Weights of a small transformer language model.
Size: 11 layers, 2 heads of 64.
Architecture: biases, attention and MLP in parallel.
Training: a variant of Muon for these matrices, 148M tokens, 9009 steps.
Each number is 500 + 25 x the weight over its row's rms, rounded and kept within 0 to 999. Layers, rows and columns count from 0. Numbers have three digits each. The size before them is the row's rms in percent of the matrix's.

# layer 3 MLP up, 768x192, rms 0.207, rows 676-741, columns 96-143
107:494516556533495476559498529513489471511483501477497521543540472509501468471506524527513501518485485454563506505475487491485494506493533450482482
109:474536503469509547547490490515531489497505509509465485473518477508473479495499488480536499528509495478518473492497466515490513477525518537484493
113:465500456503537501490502502504511549524428550516568487481523519503486513512511467518460523485495510479550528508529500451471524496478487502480481
108:501473499522470509495500482532519532493499530497494511447479507484503467485522507513457519535516493475531471510485482504517415503508491547483502
098:448532495464497470521524515482497504538438488510517491532471474499511491494506527471486506547493481547493448526466467465475477497494514505474495
100:493501506519446488469497479505490524484494510461504538551494493512498526508494507507541484522470530474531495541476492481505501532541506496492482
105:495478500542479509491525477484533507511509509466536486528505475476529456530485536473489525523456494519514444441496491495576484498479556500471474
096:517469498489508459514521528469526486510520480508531536491518552516548492485497522468452536466497525488475486490514486469499487557538455500506519
098:507483549532517497504487453502507492518507472521521515531515511485525486551527449495513506496480530537435481455496457484517495568543546451537473
093:517506540490445494491427485494487478492553501492507520510466502510473505554500479486510528486503491481486544496481515494541520567522514543532529
103:469477502475500502526527489513464463493540563561507489495494536502450503512511510514495472479494533460456523537536502484441484511497450506520520
094:475490455547501493491504498514527532519479508522493467473517499511503492554483511514495492472460499465514468460511505481513524500488548474530480
088:509490518534519501472489477491491507476529465539486514505509513495500507488502548511478512483458484513548477506506487483502486515489507520505525
095:475483515539508569511494510451489523497518519474516501475484575508496464484518451492521456489533494477491519515525479490497470511498490519528493
092:480534476447486529492519478512491533496482497526474483449496503506534492485506418494482515470492468569509484530514510491500502479505504486506487
097:547499526477480493496529544517444475465482529524509528504479516488509514503499456526486524485517479478448513445532469523515546541542477505479475
123:462488506525466458488497483478487516505527494504549457446489558521466504492472543506499551481512553473483544525470496473486476486497458476518519
095:507496490525489459564483511514508511523538541505493461509512488522528472480554467501535524512497505475444494475482464475492517482521521533514505
082:505538469520516540547518478521477470526542541525480483477469498513495453467479490480512519505512481536461478465474502549570513477532530523464508
089:511524489531509464470463498467495515481486471504538536519482504529496512500500509503543495504514498540467489462505523472492464523493496478500468
109:536516513460512504525499505532468479521483533488497459536476518471498518480483513516496518546536487483454480502543514532508544496502521445539502
097:489434488494502494520494478483545514477517543494488521521513494468499545491494476460489525482495510489528533460507462469453527502477506514476553
094:491486489501488485486507478524492459480520514455515527514466516492524521482497532478522455518509523460533505495508478541498496469493497452516507
100:500499511501465503471488509445510494518553467529528516520496520487497500487528507486550538523502466476487514486538454535532505559493536490487527
093:477498479509533507478457527486472508478480458522490495434501537493497498497518524519497539482490491460496473508494533530476541484457491510532521
097:472498479515540525509486518482472455488510474470513516516502513483497475484499528518469528501506451474478510526526461487501479503507469456474466
099:519535465482522482478505490498511482498511513474514540481539507496485505557510498530511523476495535450532510498472533474497502484495494505524487
108:515508522505459472521513531524499517467447477490481547505534466499515528468546549467515471512535486493476518457513495465509430493522533481501483
101:529495517480518491520447524466490506431487517493492505460486484491513494486495487553509455485530462472497527505530509481465493454459519538540511
096:472516521519460490470548510473461467519443483512510546518491473543469487531478529462504528493509515518545471494519487486510512522550479514486526
107:518503434478522532543506503486449504476492520520496520499476474491505463481534513550482496542504490445462563525489502502518545535515500506476539
116:528532522498470464483532516519509506492491558498501454470495500505541522525485473495469516500469536484480510532526498450479464514498502503489519
093:516497504494502492510448502511562485502478508531490485452577504475502500557488531492479475499448507499484504517527513465483516492491485491507489
094:491500512494493501482520515540474486495468516531490462492483580498519487460482511422474552494497518499448503460512495509487516534470510547532506
106:511508518511525490508473502528489517448503479505513495507515475483501469509502503536525498498450509499532486516485502500546518492500475509457544
091:487527483486504496498496505526509495501505533504484512526456470507518480510470515523523498514463519471483517458494540506501470475430509517460507
103:535454535511557514456478507464483507490483526559519517528518507494477487546479489476489460521486521469482509499467475519503478487496492482501512
091:521510529472525527491496444516513450478485517499478511531502506504480480564519512539537468539505481484469518487473549464515485525536510526477501
098:507542521562494513507478497490522504509459526501487484487498490496503507513503488504517518473509528491532466476528476571501546483510480500503495
102:521457529485484491506511476530519509551478496506462530535492475453482514479525487526510504478533465460507519538472516519523483543509509506491452
104:540511509493492525449523484533489495515492512512473550464485471517525508553521551517503509519491497443476497469490481498503490514488485502476552
120:465505497478535548462445515512493504515491515501508515482485477545527505496453472503487511452525533450493502521510490450477458517422450492535468
096:506492531481483498479501483465487533473526517507497501494481493490523491510548532507481548480580504473526509472506524470540480478452482446466499
104:497520506518437518505503497518536515518515478498465497507472522515502455528502527508443504489465497480487491484455519496509509466501488517520477
094:528471522450475470503492476551470465472473521494500519510511484518504484473506493513510506539513486497487524507488470533494467539502512482494531
081:525515481513515499518502475491488498481482521520474484489500468484481554539489552478495467479501469499535478484498520503504501502539497468458491
100:498531477502470492547502481465487523529483465508496464527485524476518489489488517468545511509525499495485483488495473565480514500517519525499537
091:511506484493506525489501526497507503472459501479472482543500512492505503525474497509515476456528498447453474504481489523516486499496483493498517
096:471481545531506501467516496454489564512523497507475495501435511554436495548519527533478515494481493480466489480492484509530530483526497456508495
108:498511533527479512507539497490521486524521500496515482525505462485487462493507551503468505471477507506536494539459473494525540477430513504550520
099:468480529519519515476502511533514545477522488440517514500476501483519474454520516490508519486483477465490517499514463492512480508491486475460499
097:481465501469495493510489472509484474493502430527525536522518516501504505510513519481538564493445514498498520505467480498519510448495534500503520
102:509524511454500478505510504500486454505513455508503500549504491474457484486502520502516441464499511525488500482561479479516532463523501532489498
092:496493511484482486500555549520518501525497535465583467472501517509519467483532503468500502504488512533501484528471482503519475498526520477510455
095:501487529467459502510506462462496501488503511465521520467494546537467480458515488520450512504531450528480529511471511474509477512512470467542502
090:501516501514481500483497447581473524453519554519476485481503480484460513501503484535544517526520486508540541505537474525502554524518493527494484
107:501461513508486492514502501522515480514468453493517480541468473518458473502543523513485507486488483421484535526497459462511482518508509462480501
097:512515470503472501481513495468471543501485504467515538486431483523515539489506449476468520522468495521510428521513504438482485488533491484461502
104:481470521483490487436487482486501515512466508492498503514489493497499487523478527440437555496522519491515508483493483524460501537533519483521478
102:493530531519509497494523488521469496501507483476501505451515513495470490485532503496524479485436455485524504507521502487500512489513479520486453
112:436502509458473500522530476474519530500500536490462476468504531501475518509499477470514508433469482477524505487509509530528548498500510498506522
095:490504524517513502472494448487526514462498495489447507501488505516500499535516531479517510462535484480472491422495528453499502496489491476503506
110:497502498469544509503483468491533501514499529501478482507478472479506493562544511534496484503493488456508504473478515532508539503499478531500516
091:528482463502493495516513488487518478483487461545474508565483497515523501533490512459562539505559489496475463495522510480547490518524488471525507
098:546512529490525507515517517496504510496469474486505424516451508508509467513507475493520515545488523488507515505508494463503534535503482519520507
108:535503486491496491488444505510505464537535450518467479524491506490482504476506487502527527464510495474486537535531494518526471540526505504474491
# layer 3 MLP down (transposed), 768x192, rms 0.0931, rows 676-741, columns 96-143
110:505500455524527551569498516467496447492516465489507490452531498513510516470492511485526492504482519463508493529477476537473490509514489490505523
103:514485560475541495489515494499508524476492503474437487513470505502534576477506545525503490537458544487498476517464493513494533505498463495470445
109:495467495511485495501501529470483510504471487501514461483494512481532516494476502475422507510486491509460527492471515499509517498503552528512496
103:494482512532489471519496484481553529517467466511502521503488430490476479497521480480496491524510537477527512486490533500469468502530511488538454
101:509466461478498522477486530522557510534529503515534515471496477484536516496462525537506476527602519513524499479518499469511501509494496466524526
101:488498529474489486496522503546502515498466500517465489500461477519498479541519537530522512531488512535498533494529517501482504462513517460535494
110:513473494531519526503494489504458484536450483491491495474541460532492474453458490504475550494468531522487498510458485440508481482533558550509486
093:482466478457507482523531504480520433499524511559517514502488518507518541501495524479477496536487535482455495532502495513499500477460480494537470
097:520480506497518470525513492489507522537485490526534489503515496498496502510490439475452493473476558529475483458502514476517530548548465449519449
086:486502522498522508541517518537496524513535497522492499514513549496510477474458509536475483524515545502523484512545534510512499485516457504494468
103:479508510504539487514533471491475505542483546562498505497517500495451482507523508469530491504475511492456493538508546509452481481472492513540524
091:507490478488459505496548507504512542493471508481486504513500547492510480460506526569525522476503505497513526470491511533482488513452483482458490
090:537516498478504533486511523485519510474494514512469496509469525475528465503497501540497482493484506467509530502500547471506500475507485479493485
100:466450531520529523503509514524547485508466532501450480474471520452535514540517501536488471484451523525515511480475475476486529526487481507480514
089:520462505540519487528498483462485511561519482512496483514496505461479529533491528526523507496491489463474514485475497542497524490497496491493499
095:505498514517508497461507486488478427515533508537471528473511489507512535519531464481558520503482486526460506472521518541527475506481483501486541
124:511490530551480543497471538466513510448508535518471499505515486510514490454525532502444523502465526486472490493479525497498501464501485473501486
098:515520508488518517507496510465479517503442535498520522505511510490525541522485498491483497485485534514520498500523496545506473525502516489477536
082:485509524501492475483462515430518507455513485508554480542481473466503510490542539510502464522508525490492497501490499493480503527460531521520523
095:455535475500494496482544511499509495530505483508440530518542481493510558506519484487479567497473544498499502505496530542530491469460511495475484
114:525507491491500532491511469500534534503493521476472482518530604469494474544500497528473489469527515480488500498529485513504535494509476456523485
090:490536493523520482483492499458517494511498489478482473491472481539477473541463508516489457510470483490489522524522491531498459485438528471511504
098:520506544527470540473480436476489505473522518503478497481544488514527457487446476526483500478502501504515492497498460539469508531561499567504479
095:478508482526450498459498471512467458541534490473539499532495505514511495472498539532528498519428498453520513477502493538496492495479498505508512
095:532498469490523482509515491500498503482500481520504501467478460503484501545476519487516472497509494506512463501509512509459530510518528501509503
096:502476519500536481500506493499527529506491500463517533510471502530484523508466510518494445509536549517510494509548503538482542500472496497480468
105:480529484504487520464544466531483496463493468548454554449519507510463499493506507524505512483473535521470504497501545513505512524492507513533488
101:507492509485495507513532465503499529488500507491495464479490525511474528519500529494548510452510478488490503471485478530506514553525491481483595
096:501506509486466483503452514467485498476475500510533513482474527506533478497520494494497464493500474515485491507525540451494513446521534480507473
091:481496493539489480529439545538512496494511488573535442494511529474510486520492501473459492498522505538455536490526511534461504470506485525466539
105:556547517572500493507516514501501483523507470506515513471492511481486522504517441531490526542518465487521468470515534537514534453475478497526507
118:482500489518495474509472512480502538482501549510463527508502535529521540496511502545448523493449496490492528537469474504469476511525489546491433
098:538532488489492507525517500459490527512494514503522461473491480476494476551540487526535487482510483532490562486502504564516547485466487487481524
101:493512539552489450494453509448487495515501476489496473468467541492492488482439483463517462534482499512518505504521519540447500528481465493523508
101:524503491469504495503479525505492472478489493490525471486480478485522503527497485500467497496507541496489533509472535495523563488496489522466519
097:474472473509524501472496555496485521499492451480523463503479488532443512496446465500483474499496528490444471500527540467547472490479524513514513
102:497473524489537512492502527512487474497494533535503491483514475487496483527519488462522458527494476494472478480491486508506462480499483462505520
092:502510499473551521559492523494503517493466523479504515517534497532499498465483520480516466473511552524466500491530532480503469474483508506443477
095:494506511481494494459494455507530483476516501537501455494488494507505485491497502511522490498516488450492531525435531552484541510499535472540491
102:528493477483502516553485518542460465534515475533460496512501490468535521530478488487502531475517522513469522458447491524486498528487487515485486
102:500520478456512527467511502519518476493536499531503510503510489531502515527512522498497478495458476454436529501469491503513516519474513511487486
122:474496476510534511462454501466528465496506520501494482501506540485483471509512487479486498450504535458500512512486502454434517495470482482528498
097:521504500542490483486513503513511490535461482488479487470502467529498547464492505535512483510462498551474469452523522505504506497491518538506448
100:489525514539455538509517531485514529518493455496485521485488520491525467505499531503496484499468466529419504509526523475508500494447465517486494
101:490503485488493499509528520505494461457490484460507547512512489515510531527500498496467515526480497495473502507496543544535492518480460528536506
089:455470451481516489512500541525505467511513508518489481527522518485455540445541494493467547483472487491474492517466497504500502529514535543510499
096:482480491507492442481538495483478483500494517472515465486493497494500506511497472476485506524539524523521478502457501497465508507499484516496516
092:517508472523502496507475529518483510479526465491482503522495463483487525475482474498504494468492486517467511469436502482510449510509487501524547
111:517495463500501505533537522501500507507460492506526492492538469467504509480449499536498498496551531528497498509527508498463521475521520533490500
105:499491551496498524491514493493523496516488520536492461486511492516491540470528509469527499517514485527484490487485497455479543528492531473525517
092:461481465468506551481551528525473539485484507513486523493497525508513493481488461489453519483552523487475438548471473467510482514505540493486527
103:495461535503502483447507490470518495502489487535507530503513481513425510517506483471535528481502465536533523503508512527447521475464474523477532
105:518538563502536502488441503484501468453530501459501485510488478500473496496466510520568501503489519512485470468492464499486522492488500507499516
094:476512481488511502530480511527531516503500531502573484488476481467519499513458455518512515519483473544503513469519512523487509512510527515499515
093:512491470516518488493483460484516534536526464512496484501569532432458539446471497479474485522502486517506496520507530491471520552498499499529484
092:511492465515544480550505539534520478507457516502531495491486475513511444472469505503517511508506508516503470494524511472536454512500523489492530
099:517471454530510523492501514559484486485480536525467495500475487500439465504505474473471531474499536514515494520486464507509500470506503475472471
094:532482534476507553515501527544533497500463526505482545489522496480495492447508530512531476454520490536533528454509492485520511483485527523494538
105:497468500491530499485470527534482503492525477523501502515507516505495496469490496503478506518475541545485521522473517467481521547477507482481483
096:511491506535493509442505486494505512466466514490479546440522533478448491487504499490491533486509430500489509478520460464504499502493490489484491
111:469494510496496491480481477496457534523498451461478513472528515479497520504525537465496527514483530527480475481505496494532459468537494518512532
094:519565524514515503562463519514485532535494493517502497515524473510493506473511507465571474485501498479497493481553461476515455504538576527496479
106:490491489514502484525490453458565441539442506490513506488500466486516527565513483511502475517458501510499536485480514529493515517508467484461500
093:453509539552484539459494543487483524470469519501544476496458502524482505513493515458477503499511505534529462488501473486458461469497445540528443
102:549524524495457513534459512503471515500561504506469470531516529505480515508450459489545519529505528510482526502494476515482503539553440490527491
099:493486466460488475472494510525517525509476518477517464491447542482471525517462521518450471499546478476464501515479512487502485472519493526478500